config.yaml
n_layer: 10
d_model: 96
n_head: 3
n_kv_head: 3
head_dim: 32
d_mlp: 256
vocab_size: 1248
activation: "geglu"
norm: "layernorm"
norm_place: "peri"
norm_eps: 1e-06
positions: "rope"
rope_base: 20000.0
rope_fraction: 1.0
qk_norm: false
attn_scale: 0.177
bias: "none"
tie_embeddings: true
parallel_block: false
extras: ["capped logits"]
init: "normal"
init_std_qkv: 0.0668
init_std_o: 0.0149
init_std_up: 0.0668
init_std_down: 0.00914
optimizer: "adam_variant"
lr: 0.00217
beta1: 0.9
beta2: 0.98
weight_decay: 0.044
lr_head: 0.0144
grad_clip: 1.0
warmup_steps: 201
schedule: "wsd"
decay_fraction: 0.451
decay_shape: "linear"
final_lr_fraction: 0.1
batch_tokens: 16384
seq_len: 384
doc_mask: true
train_tokens: 112700000
steps: 6879
dataset: "wikipedia_en"
Each number is 500 + 50 x the weight over its row's rms, rounded and kept within 0 to 999. Layers, rows and columns count from 0. Numbers have three digits each. The size before them is the row's rms in percent of the matrix's.

# layer 7 MLP gate, 256x96, rms 0.145, rows 192-214, columns 0-95
105:503388456538442508574379508396482515548521611560472494532484499525410451514495461531461400499538562399449509494570462528574446534434502493478482450561594488493503505546605480527475523514449498555509479490469523483554523456474548527434406505481550525548489422492416567511515442488566586547
098:534551597524529537505525457487505461447518538480441410443492391547485438462520488467435535510436553480590516532455583488593507441573511478491529528537432491517430461532542449478552462482395503476569467582491517461510583487507532470478565474558617458577455510509554602472437512442621490473
101:521559637445544533410507548510489404476524496415518522509462493582482465509518568503519474476517490439619552460411526545582422488545471472511518576523476489542494400552459459543471484500458530492494447450490499540508488439539518451498455510558646499502456438481441544560554470455465367559
101:553475612486411489425497618546517428483539506470488454477549450577597438538574470428488467468509457569494513546512532458641448480519525437508468512489546556510569497523586567394579525480527557507587529502478462450556480463526528451481510487528466565554455544426481484509601536475457539519
105:384486624544467617433529575482597499476487530423437532598489559515435529489543520528488463531446512495511476510477456432485478395576533458521535511531475506538503497403535478547480509404432532495553505418530507502543451546474540518430560441511486534490534549588575522437558414504561448483
103:556551500520451517551467490622588454518532442470618489388469478583545527495419462495435507489496420490438527466497506476426453517522548504547545592569504502473562474433523542589535485432602574492400462487507508520521439552515472462489589466529509546543468549414531469518482465471483609528
098:542523531522445501451544433470414476441458430400453470433500533494398495452586591439490408433579539534511552463513510423548455409478487437508506510630467567478505543570435515561448566494442561455432474502522486472481575555528455502480503468527519477623516471485480543495503478592528483524
107:527524543518479502479430436422519475440513560441521579423502468556509527516513502516610495555457440438581475558446523460525385470487534544390528504565535450500453467421551501570517535464428407629528582531510402513532515567460515478522478524506534521434583508491539601550440529491534520518
099:497451525493530498579491542516520440526390524506492482453521479550462447492419475497549345510500524512499481414562474512408419533502476394522531482481427563591504505671526532530577518520491466475494479475516539470545404512552624522488477511545458504461590510484462568569523508512493568471
095:440523515539534515583524527462479436459515459518532501488503459426527543633529415516469492460606500495507582533538538481496486374483460499519573546529584590516382500537449505515500534455411529529530524495514476544576478548401525422505480481439559548558423450468513473534550494436587486604
095:454504507540383520467533543558517499574446449499494474528453539510603448514428557441495425434492437479534524509563546517466485548475482435512436432461562455460557446565501496571442524461446603613418488433518546487506526539510568421545509559518548612596502493418455543461480529504436469506
105:460491481474547473459441488483542456553434593415516406498477539482499469600457469582434482479520501572552493527491529529587488404463435451531554571461589490628492587438474409482566520576542485613437563497501484529485482532478458525523420502536511504450531578546501453478517439509577518456
094:442451518552520538361492540510508431485442515435583446470472377480476577529427507479497451411444573448589502577453530463585494530481559543439522420539494498492502517494570461444475480527491483460602550497537449411524500459516548505513472490521434504552450559623532486429452542471533469555
096:595520492531624473391443511520520444519530545483551578497547458538454490525482463474527452473453437476509503473607448513450407485545438534514576439476434495498507490528539401523569500442494553603403528653485484512545435490515491524472534458493493597554465529458516495470550553545518430443
100:563524579552525488557574490454526447478490588514413490482515542514531518493469506573420522447464596465577503511362555449516426524614540526509432569464514492483486490438510502490492514466559419426590521497460485545522532541586494472504495460483596515488524513519602439453516622438464523575
107:517470523460463467509425510492457485495540626547544449484523554604453477524518461558468499557593540386488440430487554555504376559496456525460455445551552470528495450417502556575483480439471563519516461592485533561611415530488491533474489493440536468541521454593561532504439561487532440479
099:496465465472500541417530547490573533556478478553559520354461565518519463360376483478438500457563452476534422489433437516509467512620470516422498474480511484450444538531514578534497416499466538483503513516475482511567459565552436512461498550536559556572540511457422534500451537571498533409
102:457519514463449540604537487475561529528456493514606562459456485527566492477456387521430439513501504537519506467472367543485463482468538426439505551560483502587537510544521557579568500607619472528480511466409483513471540427464517423510498467536501386467524555499471484495484550394572485519
095:520464501546431469591481421461476446466442527515468581471503526559505350505557501501494575545485527513584454493446471425521446500489466464538527481502485450558418482477533577514461535521564570458507476517433657451521473544469501437531577508532466492422556420539528437421570532589433501509
094:463542537466586547525549531470490448507457606511565490461530546451512546477484494391495495534474487510513447460479434458499570562458493500545371533518477414511593472458501433560525578432497520441510607432589416484476517430516600472461480465521489448461514353584520542483479468503474534473
101:524541554558437457466415519459414484533473573407465511536482535484426564510524513508460463504461489507458597488531517542526508460512443529496563487612471438539530431512560499491465423528487505551439449435512488412509559473563500439599495425542598495430527490532502570408524395555400563456
101:472567501477477581407475425514560464422483463523495502539476459527496463580422495429566481534480510571533463560507484540559440362542509439457544505520431587548572491566575531541508536499546394558532520544485447534512522453488475480446470535569510370574457431532562581477435508454520497495
102:476478524488496500478394504550623526609500585568523507465419459390483472472443524536381450504519587451561401477503507468483508559472538488500575496537443486453431508497507500525515493477460569530521402369479479522432515459502425565430480554491536513543533476536605475566512527514553469520
# layer 7 MLP up, 256x96, rms 0.151, rows 192-214, columns 0-95
106:511513506534440562510494556497493471427549525488461520478573527502405481382503585477543440476470510550501588523489481455484535544591512473549463519504392472433452582482464522540393483569480641554515438558465578512468386514510425472519470412578543507555501461443516429562518470533493483490
098:525459444524473520557587341558538521525590540587492575433431463448565570472500481440510507531496575504419498505479508486530472537471474488579500511496514507555442488469560567497473529529554557558584599561537421485521540510390522425508523499448461450415468545495422533485504497429594490506
110:509445496522546503394508438499568513488526387478484605516480479334463498468485479469533512502539472460499532512556551504411430529422546397470524488531614499487480535569579424557464495562552517502505501466600515485514467541508552513475393463505481513521493521506487565524558491407452617480
103:504545523511481549517549526584475537462494469470476462479472444395455521454481442566473463495532426511502497473436479546470504545522402499441537478533377561478442529512486386487445547629623500415473499496507532472563584436453514555464486466496508600471595576587550544499433451490478484508
104:513455564525512518603478466447441457598483593549481471454459396490521594561454490504475466449451526426487567499467481618460462503509562469535606523538501552468498494544508524573515542569493480546451470441506421491460418474528445391501490439507576446467432488538495432570451430547563542534
094:408429521454570460458525534489524534502414580493642531553497498433462436488523470582459451541501418513462516535517495499475622535505472458475510531539437563447554520492551475460438532509453495525568433541498550553394474468551450475458490413464490619523519586550564548507571444507451468544
107:496618501465504502464455509584487492519468461448569552468563520524480516505689511527495465496536593495548480485426553508487493479462465480442515570376444514435464481533578456487440479537512514505469490618577511447452467394536476465454488503514526506553612469448555583511501537503424532457
103:543475561559442513505520486472498558507464545560395517469565561459523499440426487534481524467520558483504466558485523416562456577585429452562546485483519542490464452437461461464531490512497547467506499510515630408467378574516520570473531420513391488561450490447493584502575502601494476580
104:441568489425412449412492508445441524513600531492488501534530486460424464475538435510415498572490554520496473500417537544506467458484483496475533474512534561501538539418466478558494586580538508522573497526430406428376535510483536480370500495539492483610603478552465476502540592553528515482
111:489524460438402500509484514460523510583448578580491536537448505447487533430512513530475480483595544511445554505523501471467557479531569488553546461541495402517519567543522556496409527412596562513565486514433440605469417487433493462396389465509462488454440509588551496466514549580543514443
093:497487469583476502508479469442506507532485559393583482537426484620467533537513440494477424496508447501485514463528633419510459592507505514472487467588497503524475412433456477555492472536468494509370592524480537492520555422397483488556536593508437569509502432482508485577441537592475503514
102:419498525435533444557554513499503567433544493497482552367522519522474529522415373473505463466442367609585533508508562482492503533537476477540567584485487467412490492551429584463521479554477559403464507482544482532477519453523480494435462556440495494502470568465602502545438528433507500458
113:496549421496454482442516559484524493569528558527462470538627459552499563417487531564457501496432575506518564519474539484472489482547524529537474539525386428422574496509441464389495526422462531461420512506536429523519532475464542539505405494477498552549379590488511467600486564575537526439
098:466487468527558580505515418460556502489453477528431366479481548483532437504476488513429403576488454436594547494419512503549539578499498512565543457502518473546478605541530385428564428506526558546486482482422446473478584509494497552516435554600466428469465505486468488582496545441449550472
093:483471460480446582524521462495453574497509475500520391552499568474552484546470435455538515529561419475450493606483468451466550517546518575541464486485538493559548460574614403493540434509415423452412477604479586526477468494448533524445485504491620461558516422458454512566516431524455488515
111:540578454454584514501524540527494471473474529535572500444473540549419610533511491481484506422418482581505441599417543484472585488421600476464451472582531450484506525431494469457414409606467505560480554473452542532557476512461460565597530495439558514486467560469492509460456472457465430456
102:471465474496493571409424537553588477540450442482509527503526467445588508449541510459547447506534496461507544446606543466495523529540438459488528384522478535537535504634421541484573489625443423467461498393463537537481451536496539512478489563438442597451537494522499531489448482442521589552
105:501478401442479493463520453418490434536477522568547484438493477449510550526570538561542544526570394543423502572483455470508540492528447514445530546516486466559493471509581591577524484549513540489428440362522491579491599401416536534470563462478459485508505559437492541442450475588492440529
096:443504508435480481460527557504516526514487511325535605560442462477493498543404516520415524618499369480474473453533472571535526471539534479525418583501466453551507488501436556506521524395504511507587489551463436489456594490476558543557508453487564490436443517560467445568480481497487483457
089:468536474472592499524462457478564515583491548504458446559587435541481441533566543526518466425506429572483540575481550493645534507446533550477512560458597493400435556440486512602450506472462451445462466494525478603438517479486519470485483514422528525446422577513402509440518500522532525449
096:465427482454557467597466461455512543600499477492459515486477360559455552503519521528531477501426469528616454557455514507507497538582566461453512538434524576531447436473488469426559510434448480559595525457454438446486503483568595569495581550596490561520499574462546556494477441475489464513
097:582478427365446550456550505472417470463480485531563403473511514410530494479577530535495471495495542455549528516537437558436404562535539460551537654456422545502469518508465450536505468441569484440522522510425473548466548458529528486450517566504471509564526516569556509571442489554572462433
094:449601460409569447483516568514465512517524582581569536476470462484491445492487533475551538564535497484447545502590511523491440510531556529490562409620424475474513438489505572536492527465460383457490524509555420444419476500535540471419372433511506503537438436572449452478494568473531474513
# layer 7 MLP down (transposed), 256x96, rms 0.134, rows 192-213, columns 0-95
108:513519558490461537481532421518520319517547495561448567455498522513508482507546503465535491487561473640416442476517616381512473505438492533483497535566449462514469437571550473540430550397478476475481538510486545513475554496558492562532525483427517422531527518387471513565495483435508557469
098:529572482503574456518565561469419541458478436522516466492526473501474467510517494540504426563450517522541567496453480535412463494527509492539393555543527460458466483421528490423538510505485466406536520411494471451531532581440564464582445562487531503415568428492453467435552501612427488655
102:445512469533489430517465519554451473520568535472473496533526464586399556487525567467428457494613380477440451553547542523529490475506465526391439627471470518483549416501431490591468577507479499525507455529566496408476435493547516537632455538410496506470562514531541528482540483547503518466
104:578469516471572471497514582579545481542480536511472478458486521572563477468454469464540516531476520475438429532547502551506407530497503533488542506454531515600463397530462447472599431430478494476470512518504464461574411525599455619459397511542415512483461512447464485461639450548459454554
106:503533534570447594469485472545540427454570424460491457594463444492462490479526529416542551569518509475477486431484545442492547491457379518515521556430532454510407526432504440567521550486418606483541444527530438569557570529439601521569528471413427476472466530517532516474573487438503541502
098:485523528404400528465507550475408429518485485562465459376483450501540560514512532388571604511390536501511477489498499553530386503437536543590500522466467556465458506590457513491497454454473519513521594401539464536597505555565511462532480567543464440544470566476453481520523531536484493531
104:486517568509556499509414466513504604491552561501469500501405596431474469585499427511496409519523477579439452605511433522461592505521441504483524541399562536539395526482444469528530532532546491500515583441440520555495459499490505448560480462519636481460406513451476532447515459477564514451
103:509547497484447429481412459501469451483508539502458592486524445554619547536590541590360437522580403534540472497477447443442478407474449519386510569532458503429517514545501553510460531445479521580573518498484524491529594525552425427520525516463555438513528497476445507497513481502486556556
103:467639387470445486534474442486518575507523519430491471598419461545408494469461465586530472435496567492532501521534501537522475500488547483443482544470575629555547540478528458520487484553493460415438550447513551365469527571406511482542476437480549506519540528570470504548541446444539488528
110:466508496457473417482538489554556437469537508520565457513466451441434562403446522538442561547433496490430576482513453561565529578514510501604419528556524579435590510447510538503480442548442494536466528528525467530502488489446414530430515454513495467462547587599536454521611460468495485374
100:472428482540514422572516444531432607442542543562558628456510491549525474449438456528416431629501486494474522457480466559544556482589538419516586478480524594526529539547506513525511506452575524552488465409502476470525458425478501430491475476496568435537526430405566513504530473494504434514
102:534435553596431515484523516543537496579537470512400490532546421415543480412514557424521533457445550488444481489573499502355474535499588542428503456467472488482518425555533515494449412524501566426547385473432492419540587545466539555552531508542546517495483479514515508576505562526443518487
115:508561470507501401547572435478518484483560527484453546481506536474590530511563490519458565592543482509436483470550370478487481522537487568394485511560430477423502556560429572512503500468484520543376499530555552541568452460521612554535464424523452405510563426435489481525434516458468470489
099:499545510505521501421374608553496423469463489523526538533553496399513447464430522524497410440544536532529568451522508503458547447501489486498527553529574458491556516487475529492621592585442527511483447562488461445472470515580479563540457447449493487434484542403531542445561511381497587456
096:504509469491489439558506536451456480455507489497445609460470490506486488472508517533448481390475511568499524479521517550534430366502495517516547489544495500475425443528432556482440502507506577555533585389481491532439521403488524547564528397547399520468536536621598532541511522541609458571
112:491507602428506530506503533521401471509578502478515504556425580452492486441449462507483471625425611434500482497496402527507453499496588492611569576449465512522433481538488479552537480469449549455513579464592497475494538505473491473597514533429456498439489418462440537552441528483439578527
099:472529497523490495449499507455470466524551510469610498481438523557469500560423481563567505507557510488521519579520512493462567608535397424406525498425509547404453532495512592459524383407485491547587534567489469578576462537509455459486438508510563465527553497463506518469431431465569419428
104:508520528433503447473486535530474587555475468503480480569460450591457559436499511419436445479421551549451475593523549453561493529537516541350605480428568512502459481614460516615539584448479497465482537615493531545471424456518461465539496477456468508480513463579496534471514547466459471503
096:519483474522468516419552470509462476505497493527487479533543519511451556485597520515512481485493597511535438525555478452462498592462513541325560418369541599523513500463622495470455513583461405519514510435480508531527516447536521509488430443467480455558511463374532532530553542486446571460
091:445500506533489509475529573444421462420404399447515442491490530542486509466504446502556539588553490545529496486455465554421434464513503515306539472520483511469427469577558524477611546500534381545529495500508539451589480418530533570521532481535464559507531491438514479557531572535511485484
098:619541522526525509501448567537454523509452534491468414493528514474437546456443561447477485516567479465494464440435551591422548408430484461519540471584564450561538569508529563561489506418541567436461490487453565486512506550520424490507458456486568551359440482594497515576521461473421500517
101:509479480535553482537486562425521533540525559485373499479506528485614390453507493490410523381490438480671513471468532465493483487474503459523500442464538389516433488452443520487611430520549509471550599521571553498562431498542447532498504501563503518494505482465407484498544553519515477462